Weights of a small transformer language model.
Size: 18 layers, MLP 1280 tanh GELU.
Architecture: LayerNorm before each block, learned positions, biases, tied embeddings.
Each number is 128 + 24 x the weight over its row's rms, rounded and kept within 0 to 255. Layers, rows and columns count from 0. Numbers have three digits each. The size before them is the row's rms in percent of the matrix's.

# o: layer 11 attention output (transposed), 320x320, rms 0.448, rows 211-255, columns 224-255
# v: layer 11 attention value, 320x320, rms 0.177, rows 212-255, columns 224-255
# q: layer 11 attention query, 320x320, rms 0.163, rows 224-263, columns 224-255
# k: layer 11 attention key, 320x320, rms 0.159, rows 224-262, columns 224-255
o211 100:131153135138130113123108163130094105108102142141093114139155140114151117171100149133096154146117
v212 095:134153100149106073113169085125105097149112197127175139122163110140113121110122147109123096106131
o212 098:105141101121102120111140121098133094124129095142131134169126143126124133098125114147151136150106
v213 100:125099123075159132167116158139124120107145105136126127125144119119090107158127138130107126145132
o213 104:103121100164151124126138085157115114134104106135122128117070131126095092136072118152114144099140
v214 100:135109124105111180111140124126137130142135168110161143114144126149119139128129106112150080151126
o214 103:141128122181139094130112130160123151123112139118114106125102120118157082160114145107122141167104
v215 102:130113119119129142162126110127151141124102132135094124117122131147166153103210103117100142122161
o215 103:109139128133140117121119137086100155144156173141126165131107137137073110140113112132132169115092
v216 100:143151119123139104135139137077081130172116158123134107125095147141114123108132131125118165160114
o216 105:154137127142138150102105139118150103094101108158123143172154078140120119183138122141130118103136
v217 100:125152134131142124119176082134140154088118097137134093140149126107141124115112147121151152159118
o217 105:101116110143128154133119142098101107174103158122144108112103136122111145153144119117104112103127
v218 103:137162137128138117162135137122159123126108136131121144112165134117146178147160135133160063123079
o218 103:111144176135105109134141133098151137089104110124188125144118129151083120081106138169124118131143
v219 098:054120127130121113114096093125154137101122142119153132111145146122170133107163156150114112161160
o219 103:130172133130154148142125125160123137133099124136125117112105132129128136115137130129164136122089
v220 101:113129140153123141140136089104180066113107086099148126097119115101107125127069181115130129102145
o220 103:139144137151115122124127122166112149148147160137146138139118167134133139105147127169117144127139
v221 101:121096162126109136150160139101135165129096099118111160145101133152142179123110155122139138153133
o221 106:118162113117082129130123107126159114154144166097151149144085141142122146091157147129113130087172
v222 105:177136116165131113135112128136127125125138086093109136129127159131150135131084103117131076113204
o222 104:108130146114108132146153132085122161075150130123188071131126130155119127126177114109144124081105
v223 106:118111150148141115131128088095102080131129128140185123136151097121100149152131140129133116072120
o223 106:121160116122078108125125139113108139107116140095119140117111122139150134148170133189136132156145
q224 108:152162122143134130148141147167097117143151148141131161132109109158157109112128114122152143136142
k224 109:128156138147132169110126121147103115140121113151149124104128163116168141127146127161134163134115
q225 109:163150110130157150118174107153135133096093113077162096096165123106149110153080151132111127142182
k225 114:097133115107143145123174138087125154100117149074181106102169131090136111165102131120159134149106
q226 108:145124114118079139116117128101123080134126088122127124173132123141070117193115103133104149120116
k226 116:144163083123104112123118086115138099132126090093105132143133116111121104144138115116108129134148
q227 106:138159114146135141135129151122098098122103153129140137084152133152130159149154155120117077125131
k227 113:146127123103148151159178124132110129113097139161127124096137126119138153091122148140138115106093
q228 106:156139132127158130160142129101100130124160162138137174118141165106161089103134140112132102102139
k228 107:161115133163191126144135162095102112112133140146147132137151123171142101089105087147123097097126
q229 108:130122130109148126090101139108147157120138162120080121119169136144142161131137121102140122168162
k229 111:126140123152127117110144130099143130146103118084103140110135149115157146120147105106103156162123
q230 112:118139133118114127129158098102131086114100117165121131086106147091164136113112111065097140110085
k230 112:124121130102117162153140135123127092130150088156133150085143181106149107084147136087078138102115
q231 109:115133133117118087145089155094112093111143105144172160142140103168129105128135124147152141131145
k231 108:121135099097144089129152126136089127116131171146127100093125120133149123131135098135113122137133
q232 114:126122135121140181115131123094139173139173125132161128111094113093111151111133127189120122152103
k232 115:119115127095135133109105111116133163177142082128097155129169161128103158137069151162133115159145
q233 109:094126109149122099173186120110094124152147134129115110068126089126110129168152171084112152156130
k233 113:118125145136109129155162129119090124138097131144097100132165130148128102146121149099143122146151
q234 110:084129121101071182094119091119104114124128121108141101167103155124114162132098101118126140100175
k234 113:113101114125124178096086129136115129092143145102121094160109099118105141143131110138140086122143
q235 107:122152151092130111103090139126105105140156157098108133158097100108119167132135126102121121106118
k235 112:108126158098111074123103147090128064105131110111122115142117141089140108085080118139155097131107
q236 118:123139117084134096115097181127180168116139119130135142180123102120131111140148132140120136149108
k236 118:122111106104102141121102148166143116096139089111138133129099107128134141147129130152095140150115
q237 113:142169132174078144114136156163108102154076097115149106106159114141134107165189107141094150175138
k237 120:129153144175118132124153167152152066158078115139119143123120130116148144139168116183100166167139
q238 107:121112084163091154110103099127094134217159093141138083145128122137103126117164132163138157152110
k238 107:169104137153111143064098097159098140169119123151158136197132148146113165111130128186166176100107
q239 108:164122132119098093173140129150123143097128134128066050114116151109148161179106126116150089146129
k239 111:115176136153123072110172104147115123112111124123153129090140152149139157140115131146135071127151
q240 105:099087091100102092131137114136151169133120156099154096157133086139154177130122073123113108133133
k240 108:116126101165087104155092130084153104132154119101137131155099156134107104170100140147116110123149
q241 101:116120148134184149151090103152126130129142140123139102098171118153120132136147115092110121088172
k241 107:066129126161128202133135088132073124129120143133142107108194157140071141148129086105134137130100
q242 112:133138063087160111074151102106133100108151161120126140143137131117162116151089140164165151145129
k242 111:108151109119152075071141132095135146099111127125106108152157118084159099132105133122117154143124
q243 116:161104115152118092134140175138117132137112158166143103144078095114155133129158128104076116133128
k243 117:131116139174099125121148171130119078132112149117139093145136111134122116202138134079106111100140
q244 112:132107139138113122191120091132098166111110100116106138113120124153085088118164135143145140085129
k244 116:177120111121141136134106091109146147113087083127109128112117161148115102132069101141130139067163
q245 107:112128137084127140153143132123100163089168119108055151073143110113175149131124127147099178143138
k245 116:117108138152115107192157115118091113118154133090091110138122150122131124124110090109078160106107
q246 105:151138131161122147104148158107116167118112109156129150143122144117147159140097104108109109110126
k246 109:189118132178136147119153139124146128154127103154150135128114104120152129107097114151124125103136
q247 113:130160134148101117104134166169147113103146149127126092150119141113111168111107115096137123084120
k247 108:125128085108152146097118126114135111123133098121119119154123160112108160148128138110145110154076
q248 114:137156116109114111112128121148120133122127138110118177101131092100110106157147153120116132104123
k248 112:110159153130120125126117104117120143134143146092122181105119055124138101139118144158086147120097
q249 108:104177116151131112119153138158145169123112126133143111137105140148146127121150170140106104167135
k249 113:110171101157124131166163144167127108069124138128126075118095113131144116107120179135146133165177
q250 109:144154078135159120104145135118153128123086139147124112074146132149163152141084146154151184164146
k250 115:149137106188099147158160124070103108135106142116098162105117149124142099148093143142164170105145
q251 109:087106155128110126148094127143123139151144140125086101124132100075126176138101147146154119173119
k251 109:116128134097116180130125118130118136109148171145135108170154156095133177162087121145130162168116
q252 100:145130107124107135136120116106138076117113114119140105150147109108134127123161124117155144163147
k252 103:125129145097160136124111142117131134100117131117149132143133075106099138107177129137111158164130
q253 101:104105123118134128150176163136137090131133082156164092155139144137120133144108112150126093107163
k253 109:102139121068129144176145119158141121099129134126162067148137155108108129166080178155135128116130
q254 117:140164119191143120142109109149112140140111140142159103154111126112103149111084110134122124147130
k254 120:152180124196129087123087106126112121126120150155150129147088103084106116126129130149128147142109
q255 116:147108110133153141191126129186126144144113083153106095156154101123136142154121117142130158122100
k255 115:141108084142146132161141133175169123133093104119166135133115118104134137148136131115097185115115
v224 108:156136172154130177126090096157129140115132132090118086099178106182122125102164162115137136153134
o224 109:133100108105111121165121126145095113118133143175131113092140127119167167126109121179110140090153
v225 100:151161145112135142114153101174129130159149152119137155105092137174118150177117166117128116126133
o225 102:144088133106141081123153152126148147121132120146140115175126093086145097141129120132130152115127
v226 104:132101074104093137129185162103110108157106131110139107088132166180096113140140164142102131148095
o226 113:115146137104087084143176077162120115141142135110145112147084121102083153155135120160160140104144
v227 100:102129140136120133129119122138121107136170126113083131100157128104127124125116114132122114134135
o227 104:109140118088152150094124137137142112127082148097102147133153131134098105156101115118142144155113
v228 102:140148150103135162120156093135138148148139127152099154143082098104152108140127100134082128157195
o228 107:120092100125143095168107116121176177130164105092152111177122115169111120135159138104110135099078
v229 099:149113104112167134117111121105124124140129145160118100165141095118099158119073146134138125156125
o229 101:132088098119091171155135125133082143142177114127108154117169137150133124152136106160134125130144
v230 106:086130154114121179109121099181138116139116128143120108127106120107111091115154128112171144118180
o230 110:131098116148167139098168142139120125140075176123125133196129142118143141092134150096127144101120
v231 104:093130088119116125114128116151139169110055155116141152069148103113131182103165131133110084183142
o231 106:133087088134098120090118105112119104150123130161184150146094164182123154117117108107147123153115
v232 110:183120163133128155103129158092135120132142152106149105134089112127140140082118139117109174155110
o232 111:123119116136081171147123106111125062123123149098120162135146140134117118152173112107126148138124
v233 097:171101093108153117104117078090108118115144152130148126086132122125148100126156115159094146148081
o233 102:127169122095082117133125142122124152121141113123088138127124139141101168115124122105150121129148
v234 103:080160135160136100131141160097126151151118135120120130087134153170116115112112129126122116105172
o234 108:123131138113142100137138106074122113115175133101124154126113119128142133147118111099138112123121
v235 100:084135189127133143123157111119158115100142135144140108101109117085085151139090117157116145075130
o235 106:098121136151162111118134172104102152135168174101122131103121146133165133103103127107082130154129
v236 103:081112149160113160136136068103126131134101107123100082112171121157131157167082151143092123128135
o236 103:120157130079139154135138162123156121137123159121150113110139148117159151105165123105149127088151
v237 104:158114094128095169128139141120146115160140112100101127117156139119105105114116126166146106141140
o237 106:112077121108127132122087115115125118109126143142158138108126138106124172129151113112139152158124
v238 100:122133123149138131146127127103122122098129077118101129124123108103081148120148145106082142081115
o238 107:149163105116149100119154123121108157092162171152181163132105105155183081126119107112135111145136
v239 105:115124093108107146092115127116125146120173141122127087104113134138169143096138149187156115154142
o239 109:136142120143117089176120109091096134088129131166156134098084156097106154175133127107114122132086
v240 103:140110126118156133114088138154146103163129145147125054114138130153137137104144146115184122113138
o240 110:114102135087098116108134135121120124116121139128108167109116146118105176147127123120120172159119
v241 102:128117112156151139137140117108120074142089198187135143122064145146140102120149128164075094141133
o241 109:148150124163109124106080102148084112116125127184141100170147124110117108128150177102147107127130
v242 109:092137130159158088137173160118152111083173116141107088124131137105182140082136109115107093110171
o242 110:103096133108151155171150115139129145194088150178148176123095147154092127100104090153108184106092
v243 108:114108127125117160108126195132187121082135134142140104108136101126094130162141130143148120083140
o243 115:084091130123154105095132118114144120145138122154088090140113164101133163150144130159134150226101
v244 101:108150157130162142141191148143081170132166097140099149136130189116129121114115092134104089105179
o244 109:130124104151128093106104106123126107152118122102133120156117083116140103154099113154123099126128
v245 105:117127109142096129115131159119142110097149121166105112095116111162128165139134134099123143120144
o245 110:170149148135144127118131139155127097131122097139152125072117136124136179134116147141128135119113
v246 103:131095146148191118078073136137135136117118101161106173111129125121134164118111151106086108133157
o246 104:103166122108115119094089151169147115102154146086091147130128183104128106137142118194131137146135
v247 102:143144125180102135134100103136141134108136131123139090129120145133100147117134107155136131158149
o247 101:115110138093118094155139126150123109116152089156091118148140141124153132146123169064138117140107
v248 105:175105137131112163098124126142134148133125123168132156122125119097113120152109108135085129125122
o248 105:128146105132143096124094152178121160070152130119119124142116106174167128132090102144131124126155
v249 104:127133054148124078110168163112096126120126127101107135093137159122095144113119124097087117153116
o249 109:139133131104104128138093138083103173138145099089123129141110136177120127134064133156165126131156
v250 100:124126128134151157094182140142122102114117130108106145109146102130141106123121120145174148134105
o250 105:130110130157091132149134105152126083130126155135100101099121153142132092127147130164163155150148
v251 103:158130122142107057123141149113143098102143112146145132106104070148135151085162098147137111114156
o251 106:136110193112106155138118087123155155122137124093133155164144135131117106113130117143126113121163
v252 099:144107086137147126096104124124162161142138164126096105122147119084092094154127164133090129154078
o252 103:107127133157151078181120170144158129135124093138119156144143152117125122152127108146140103135153
v253 103:106116166123143163117141166119149106089148146158090132164133135130172080123137109153144144160062
o253 107:095097141146117119132089107168124126144112125145108072132128141097111151147165156153139147146115
v254 105:103107121113158119176132127110127161142127135082125076119082160122136086097148125092136134167151
o254 111:182183131077108142131161142122133097173132118128131132132153120144163134145175124059082170110096
v255 105:111105114121104129149122095118129171127058142133116113105148141062125065133102120121152129133126
o255 106:104134098146165132124146149154108115159106110133157139125129147149109109143079137119124114127111
q256 099:143143144138142123129150107129118170137154112110120138118115102086135171128156145160102127095117
k256 097:128149129163085116130118155159117125124170136108119093092135112156133145138143167130078122132085
q257 099:110121114124121140154139110108123140144133128141168093155170144137124108108159131133131122128113
k257 100:125115118138126100150131104115162122142158113133163135138151143139091107076156117134107123122136
q258 104:138181132082111146120095148139126140149114119177110148128143128180148120134107168110136140155110
k258 100:139144211098144084123132145158105152134098128158096174121137145156124112125152162146070125109128
q259 112:108141159082125145158106163106079175151132112137163126163128088148129103156092132141147116057160
k259 102:121137108097140135131133129163128189138151118081168127131145104136149127181145131078122115089117
q260 095:098174159098151073102118115144137116102090122121079148165114118131145134156091151141156124186154
k260 088:099144157117130122106108086141166162130132105097134112146159141124129141119152160127140128186090
q261 104:156167112167105106115125124120081130133126142115143156150132130129087149148126127123132144108148
k261 099:173142103122121097137123113116109113155086125122121100145156110161098180136122181146118151124135
q262 101:084112144063188132158135137088156137095124110105148167106128114127109119140103130111123125107116
k262 104:076117113112168144145151127135140179106147131121183061150106132126111111106134170095158135129102
q263 110:104099118156085150160128123140142110145104115109143145149151128137081155129102078185141111131129